config = dict(
    vocab_size=1832,
    attn_scale=0.125,
    doc_mask=True,
)
Each number is 500 + 40 x the weight over its row's rms, rounded and kept within 0 to 999. Layers, rows and columns count from 0. Numbers have three digits each. The size before them is the row's rms in percent of the matrix's.

# layer 2 MLP gate, 512x256, rms 0.106, rows 55-80, columns 0-255
096:483427521459510514506456517400530480527555523480436483511474472477510458479521420434440448481502474490528570507525449516493467561469547386488551467589473542475532522468529482500468561507521504453499545506485447587549489387444497546477473478445527527439430464493513465551499539543458475469470461468515572561443549477546514526502500549533471436513467514505487505480502461465510537466460513480533498498484548562467457564468438493508607466515576498534540458513518467555508458489514502572450523529500556470586544551523536543530533577449483408458451465493566532496496470496546497578436496518518471543486557518509488553449543525509568574469560562493506538515524548554499512509473506465471559478474551474522483507484484452520487477487493525564500485541497440473454448461539451
099:565489528479462515445478562524474434503527507493501546543481508528477464492492421442497543468489541437552442511497530473450470460405533481475566507486466498572531574539470433493529509505522569534425468461441527507480442504482423456481496474484534516524436525534510553534559489520499465499513510463430506439469470509436476525495484429488465487494488530528495488434475459501511476500524492600533513513508455423503443513519463498508427527479520501497481470430545467484514514493489537559522486516502419531488457460537511448472457472454469585533443462516442498398485509575452481476477485532531564524485438449517457446524519568543493488501534431566545554523542516531498533449484500492495488487410571426502534415482478504436503496456618447548522488526480451606556456489532522
099:494517510443505452540500499528496395499477498560476501593470505516431570567501478509536557496506564534483481487530517440620460545537485491503404464530558455436564550507481574476497486523497483458490539471478503507501515496507539476483465477579471505575483499488480539469502534503573476542522434501487490507539425472508480462502554415501454500457461467498430488502515486535529457557491526474495499534534507511450565485561495467470536498533434531498459496439517525532445505488539484487563507525486506472483548442479516513429453486551552556457432505479586501477532512475449441523485461485485512542471438520563503489489491509536447596491555538538550545522463566516593392488488577494477453493536544526527432512503485500525432586503484475468472479487480505483448414428504403
098:490532444520478488447556498475541487454508503529524527479513506541455518485504534469454579479416484459469544572511463525490469559516483485440540487486473443487449527477458474533500501503463547456509483487529457562548493510519523564630485499485506497528469528496479558437528502507405413405580443557542512512502549531490480569453436509497510461439466500503518410522434463490493485539483497394524480513480500404535470534466538453502370560501531548514525494572562475473463486539522530524518503419541467506573496551507507507500486517468510455541482505501460565521485496553486474508439477459472527533426533525484508515512516526553441524505458470391485437541490483461460552489509435543513476475456498452483465483482496482535473512428510536518429511588458488561491420471538536
099:577510561517483463498503573407524491521496479453462494450455534520468538508520557531523560563551472566432502554519486432530526553561476519457579508526472489582595475548491447474433465531531479499471523466536550390507539528523523543514472423559497500532481517543521496549515535491529505529546452480505468498520505468562465591604483537523522502510534484566509493468500532561531530463493520445498465549418442535516441517535521491547531463589546481527542465474493411486503526498426551461476468515467454515512523573536438466546511448552481496497512492526449521492507467497563457505569490533495525461492480457476478457505431494446555601542435494498484502552547479516408528477511487460551531529449490534515496565513507468457510500497519478551465460490523497518590562454517518
108:465461541477548460518461493481471468486482530508503492526596545508547506510450516515463533518528516480423484493481504536496501490507512501531552500442503529495541495493548517490544513530530499509531500562421427563471547485541564489467508448584499502580473478443537525498379551554459502529502524463474556507529523524508408510507536478452542487549506444481529489523495510500551528507557535523587511541423464491432503525519511472550497631512486433490504397472455586489514557535427524455433451518518523454517545543508472566536501545441506479525465502469490521548517498497446470491487475480483473455492525530447455508492523440540466528484539493513537521494431456514527491465441415486542524499462585568499542469402473484433504445451527454604523549543542592458497535497496442
105:522501451508523542442485519552471493456470464429465513528484500538449454511548495496470469499536553482549522447531503524465479461536537496459519441507375511490548562452500539472478547466470466522494521516498437487474502472519533478570494533469441507434509449559498518553551458470482510540499459596507494516572541529450459493428466423512540410521462479541548527556564460499558467517507510469470525502488540519420504452500467489495506544493535468564428455436463461504519470394538352473477507515527450572537521484579550505517521479438474478463593489451485477499488480515452507518508536441533481480529490501497478507536447491557488525491452561481466425444538511453541581484514464547504586509522527542444485428494488464573520495540443536538528516494488453578481484521457464
099:487527496523525473515453424526504445487523548495362507471481545514486516465488519516435496504453497529469452548515464521483528512456444460560436485558523545494510457405484480512477530527540488496542443570439595454557499425501434489477553513461467498553388553445487451520472527461484540481567463525413530521534514445475505525565526482443491559498497467479476540464569517508550525437522503490504460494502468497519491472525445483515558528505504503490454460498451463505496484498604466485496551465506503427496503516479460456483548472526474471448481509517532532556439497478446514411514456420373458457465503487505495532493505539485504492532550424609516483458447507498447490491495519457500537562450468497562453469509486406560516448524483491592519469556531520518520463458496487
097:502462443464569528439518507508479437497543526516495455503561489539557491469495587501517411528535560506441467495501475428491547489451448494538497426514507480477516475614532551549485526518460510503509480461528472502463518523513459526514420483545536517517471466574493538472505533509506448548527553489508544522564496546543528489531455535485481501534482484547500472480509475484520518411450489494515452537446471453495475477497496490572494531514486553478569479581447470486525594489547453609467494446501593597516513490483476475518526491551487508512484463525553530443400531526512444462558524566511508548514457460497531583513556492472587501457565491528468533516477512497390454470558513537485464523433531480540524454550451468499576518532545414452548526514458471413494502499509533
098:530434486479508481575462429547532565556511525549528483504500475532515542468393483386467496520475526511538537507497463538508569445513488422534449513525496450397489478566514490460529511509537561558470494477455534493499540464610533405490485563458541470493549466511525515525506513507540461486517511506557470520526514495451529458505484486554526539590493439520468559516491521534499451467586473519489513494484402450540517445470506457464447474558517496480527501552505523543459531526454475518520559514550463569448503494478482449421527511440567543477489523544504473503463438412472540463510502403518430506489439495525471480482494517461536558479472522470557484494495516400519475543516558503548481486509533418490391486495532538520544456518434491471525476467469558521464485532445495
094:482519429525399475510502536539543471561506419532480539545480474471532404551434467480485487487531575482484590396512531494581584490523477471442583544532495514482492493576517518455472564465544502537494500487528505623575470467537525531521488495537507462477487479532483493497522519480550502498447523470536478488456481546536520503495532499457459532495577572439496560458567451508511537541446486443493465566445485535521467533473508508473474447530487379484510532543473501487484507543489521475486436484487470500493472553478497542422431444511501528481521523491460469464470569558465470490469425530541505565463473532487508480509503425479463494512441480478437459504515485476471547477532550534423431533521620460527520490512507552473513500547442525540500481502523523507572469511557427
100:515468547509500469509507494493451566596482540572552472514544504491478472540456456443560508494508419496452465564460545440495492486482500483486431559587510488470483454479490439452536480531499497479477452517502507475448537513417518500516503522499493527514421465439501420518507519502446523562448567455444444494454503580495572496507550506525546517492478549458504453434543527493474592542476505478482481455492541521501480479490478548528471563490449459484545500412465552582562485441457552503521583462433476547456487515458477480525533515465475528506440493555525471475494548525457491517509485604518489593559536482503517541541526427489527495523428467527434552467458505480495499478469586406448413508547523546558463529460536516602496475525469433505486533489496502519510480495486528
106:500580517464519505533547463493521526494606473545509474562455459526445477460538598555531551469508453485466485472438492503455492533521473464474469532471543456485504431498466519477536492476540494522489600451508469537477557459501540475482573486493489515538497411465516478560514537483464533522513467589475538437469448634529508535512490531501530525462486496437420435465524483523449572496431485500553496524549548508537513508481478514552439503512498536412482460489531576546566461564478488498423531481540532513542440514489521487435516402499552411506517531454502504511477481548576471541431419529554498445469511486474535491496590503544506613465531460480450490454485530466521499506522534499492534492505526584527526455560469514499451442509523519461480530500533518493550465474480510
101:433482519475504559533487479497493482533520485471454497429591549472512470562519444496524490515505468479494536468556475503504481471551527508454470611518538488534473552457499445505531504549503452552516534541554451474500557501488456524468467523561461482495553550496488585444526491487525478453474467523494424472504557549496470484467495515450457510510500501598497488502449533464516581505488490481559552520412561536525486540500563473526564534527505451428420461556536444461594481562471543509514556510439554555559462493492517479555472487497449525573519510523448441460469497502467491516497515530453490546528474535457440476489546548512547513484528421480491513510465470535524566543450522507529489595450445512522447507541516512536480541463536481519454593457518510618433492507389550
102:481524492474514520449465443511514522478462524405497544430404535500475512484414505489565394497494448446501496499491582480488576473554531513495434465492468462410464536505480505592529494474468504550511489509469477451498491511531531500476479473412496489486483469522507512503434552439571462547524442540492434492509582479520503425519547602523495485538498497503545530508411579555467444415513501562490475507499497516445517520480517546506470546492489507512536539566505539503546481446499490557497538483484526471446464514568509468424516462493539576502526476464551523403483565524491492441499499502501540498436469518590571441575504489570459485513458455527479517510547477483523528509540436466447476482531526473462533498471484557509597519549468551494464501538502448576464457468502489
104:455480523481481442506450455486512489520541584505457573569564408498555448481459488501503512459493488527511504534481487521457490549455525503511398466498481547436434556550500554453547479549471595541512482575484483463448523472482512437438497547465517557494530484563500535445452461492521472523572534493471508505529517547520530477490533471488508500444499447501506496462443521576531530440504492403511505465578492475513513607493501524478499461570485530547589531577530531460414544492545524466521547471438473497539540432524531589431499466451516509467475515562511569509516495509394491535541496489560505464504483488484517413528478469512473417487482492515492519463424517554490500501437497521460521431452471535473519507533521474550485509499597546455485500474442540535515556494455490
100:473508568472519555524581508461502486584543423492561461412450421536471480541534536476451435473498529433508498578458546559410542558463487475444480494539523435463452452489532474457453524528492503431476506516519430493462483539532472479523467481510525572423522472494535467464469533468528476485404491471548512513514477434567484425526491534528503482550467510553549491511483499486531499517404483475457542492450575545581418556478465533477422458481555482598526460489399495494529508469504528519528471509563500453504494443470487482464535483500612542479486514547513518421400424540504450506562490464475441473456524460468462495472508527515522537465508505544538481530574540513511526414494526562515466489496487517502505499524469481493452503472456465483490511545505502503506463496488490
104:551497523459496470518433446476611597536507437486481468487467437498463474479503551503504479514523439493557523390618496550418507461536471520583494519528490492501482521499452471450607463473508504572466469491554515488498495514522502508479468473424513543507508496507552485470533525498501556573487470512464532517449507564563433498492480477384468495474539481533543430461508430485493501432513509526461471492477498457469437552469536445539462460523470520541469488480502492517508446556460498481563550547536491426550485485479502506515514472512542508490463521545506515470480494461537522544483433521577471549475524547514508531534593481544518510440533412588498482506548485446474460493548437544494517494415472493512506550558474456513548525470476568491516548555542390468531456525489482
099:540486486503517475549474436513555530513481470545566514509485457421524487440527525471572505497430560447512519468556468534455522545533516461462458496525565509462564511473517414529558443572481522480532481533536484569523574498497474523533539490524513563542581446515557448471481521552513502521427561540499502537443513450514483449456549493587547494470522490460535483570497418469530500534499538547541446525505442506470535540514512467557593495499465455494456465516457560500557548474481524505534515485507387528506507514476423499440496448462507580537520523471541428448455462527477540500519484445395547507483484512550529491419534493527494483518405429452432417502484515495476465437527458491503453546451486476503518458517509562501517469501511511463437495499446514447488516484525577
103:509409487447502516509527390516520536464522485540515402454552511548538536527512512519511480516484548439466567525454511502459493566496527516501512471515579393579467463509462460489447502559504535511517468473442522451460483598459519526513523516467553496460561575517503508478495526471457499521519454506440569510518468527544485441476483539492498416457520426431527498452511471493597463455519523509539509458439513507474475502522468504559530513581549462487552504477545560506446451508514494493485522562567515459525442394467474586518458505458511490454499518480548480493483524566453559529478429411487546499576501472451488488561496508496485543428477544519508503468489479490616466391502532524530501483536459574550535488484481497510474509547498504454474494575478471489506499554493476
096:506467501471553519498535453514485485530482476511534557458463534489473500569463540525470471474481520618499478490446495474471560480527551487526508478506551489576554455514453529447570462532531460488472419441490492481499503542498529482502490515486505535442551587504507519481528494542480534547507507485512413457496457514434466502572473500583461498537446459511567479522573527496534498454531570525466470560461534488507549536466506466469441510456528496480459463546486556480487496446453459453442545446480459512474460477435549610456427580466523413507490516447477493415520500555510427535530459446546541450599565538521419545481481530499481536516503465529550518487484458462516503519450429513525466535470547469432504484472523511568470477542529574528523435469486532581523458439472450
103:451476516446470548571481521540519477516462461515480531462502522499565540502548554524532523562511515597538509538504517483507538410474498536447524503520415501511477479482490517536519550483565496444511523519455499490435555564468476485521479509553526418419494521508567488492593447542479526447524510475533437504489440513500454563483496477565492508499446534514485525566447484434513491536521496478473516488511543468490486509500538425469500545503557561466412488533479582441380562513507527453502534474490482531461509541487486467449462479439540499438497466487490566447478411488492483518416458460523501524396480428444497431542527484487521553479492513462558518565487536462492528513551402496557476449513568421460460507421455506446547506468530492512437474498493485472481443516453448
102:469566470460426446449489503467496506513456434565454509461486498455500413543514471571458480525561556556456430464467520542510491505577507509490536510579580471485491495464523508487536458526485490501592512506492491490446573527461559501500529447528481594398468461546523585536456513503466491445471504469445535522484460483465477526482437504406465479460480450460550524498439501550511513491487502481562508495474479452394513496471546548522551514552442524472504447518491509519464590523450539589428508511452476482533506536472506490489480488532476473532500437446464555569508500533541575541522574526524498538545538416432547476477550481554577524467494547480432477513470497482496478499461518474506493425506533547433551487534530477467487469415462445483497526473515479545538459499507528
098:512549429481520549539496479495496502483502448524402502487483576453476500536529437396481469470428502534479456508504493565479514502530440485469511570480415479509509445543516463499559451488475530544512556516529428491458536472516472443535525486527517449556540511515491493482510520442466461450533512479470488496586469463561483497544397550432519596554519425498601481477572480531570524504536500494563454522537577495504475490458497482500469494449494566560520518458508479497464497485454526538492522468501535484481494513500488556529591450468520541494496495466535466436529528479508583515494448569460481510486518447534382516515495536478411530463499471544571518482542450537498503479527534449490411544555549542548478506469543422468552480495492541474516488489566564503539413483480488
098:555437528551474477471517406488467459504576500506489484502517569479521440504458517495500479504448458466527572524473439515541453506485528510510551535438568441557454451472477497517461496468517486553482501516513574476549553480590511522519473467479451484547535476521523518510527542566507519493455465483496467513506509486418492519549526417551492488503551494469467458444460450519461469475522507582546455512448583515502476474526518529438581576538512524523491473470497474492461569443496441470423502500509482494549523538394436458438452432500546503459498450433416484511527466439507555551400519499505490468522543495518500502513509490472502502500473525493479479447457554521572470510527554480431520454490541510512514495525558411474537551451563519450543459460453553459522441396434448
101:519530465483505490513439476517447484440520512450476564489499536516540574535486483423451491567476508508417502490468493559438545467520554531471520524479510526572502535470537488468579487456518476530523512513525518464492475557448525534500540529562494566416533516517512514515537550539493574482525512459513478459466425530454464526571542492493487446536522501539462541561525538538508547409487479516498500481462488498573531477538485518534480523427582495538593449557513532571503498494463484562516457512507500468492462530496488480517512471516479536501499571370434521511506568515527582566428534566479536468528514526459458522529556485475490544491533506535501471573601455454470456504477434486465545480543473515538498533451421525447593473439498517411488472541430431504482440496502449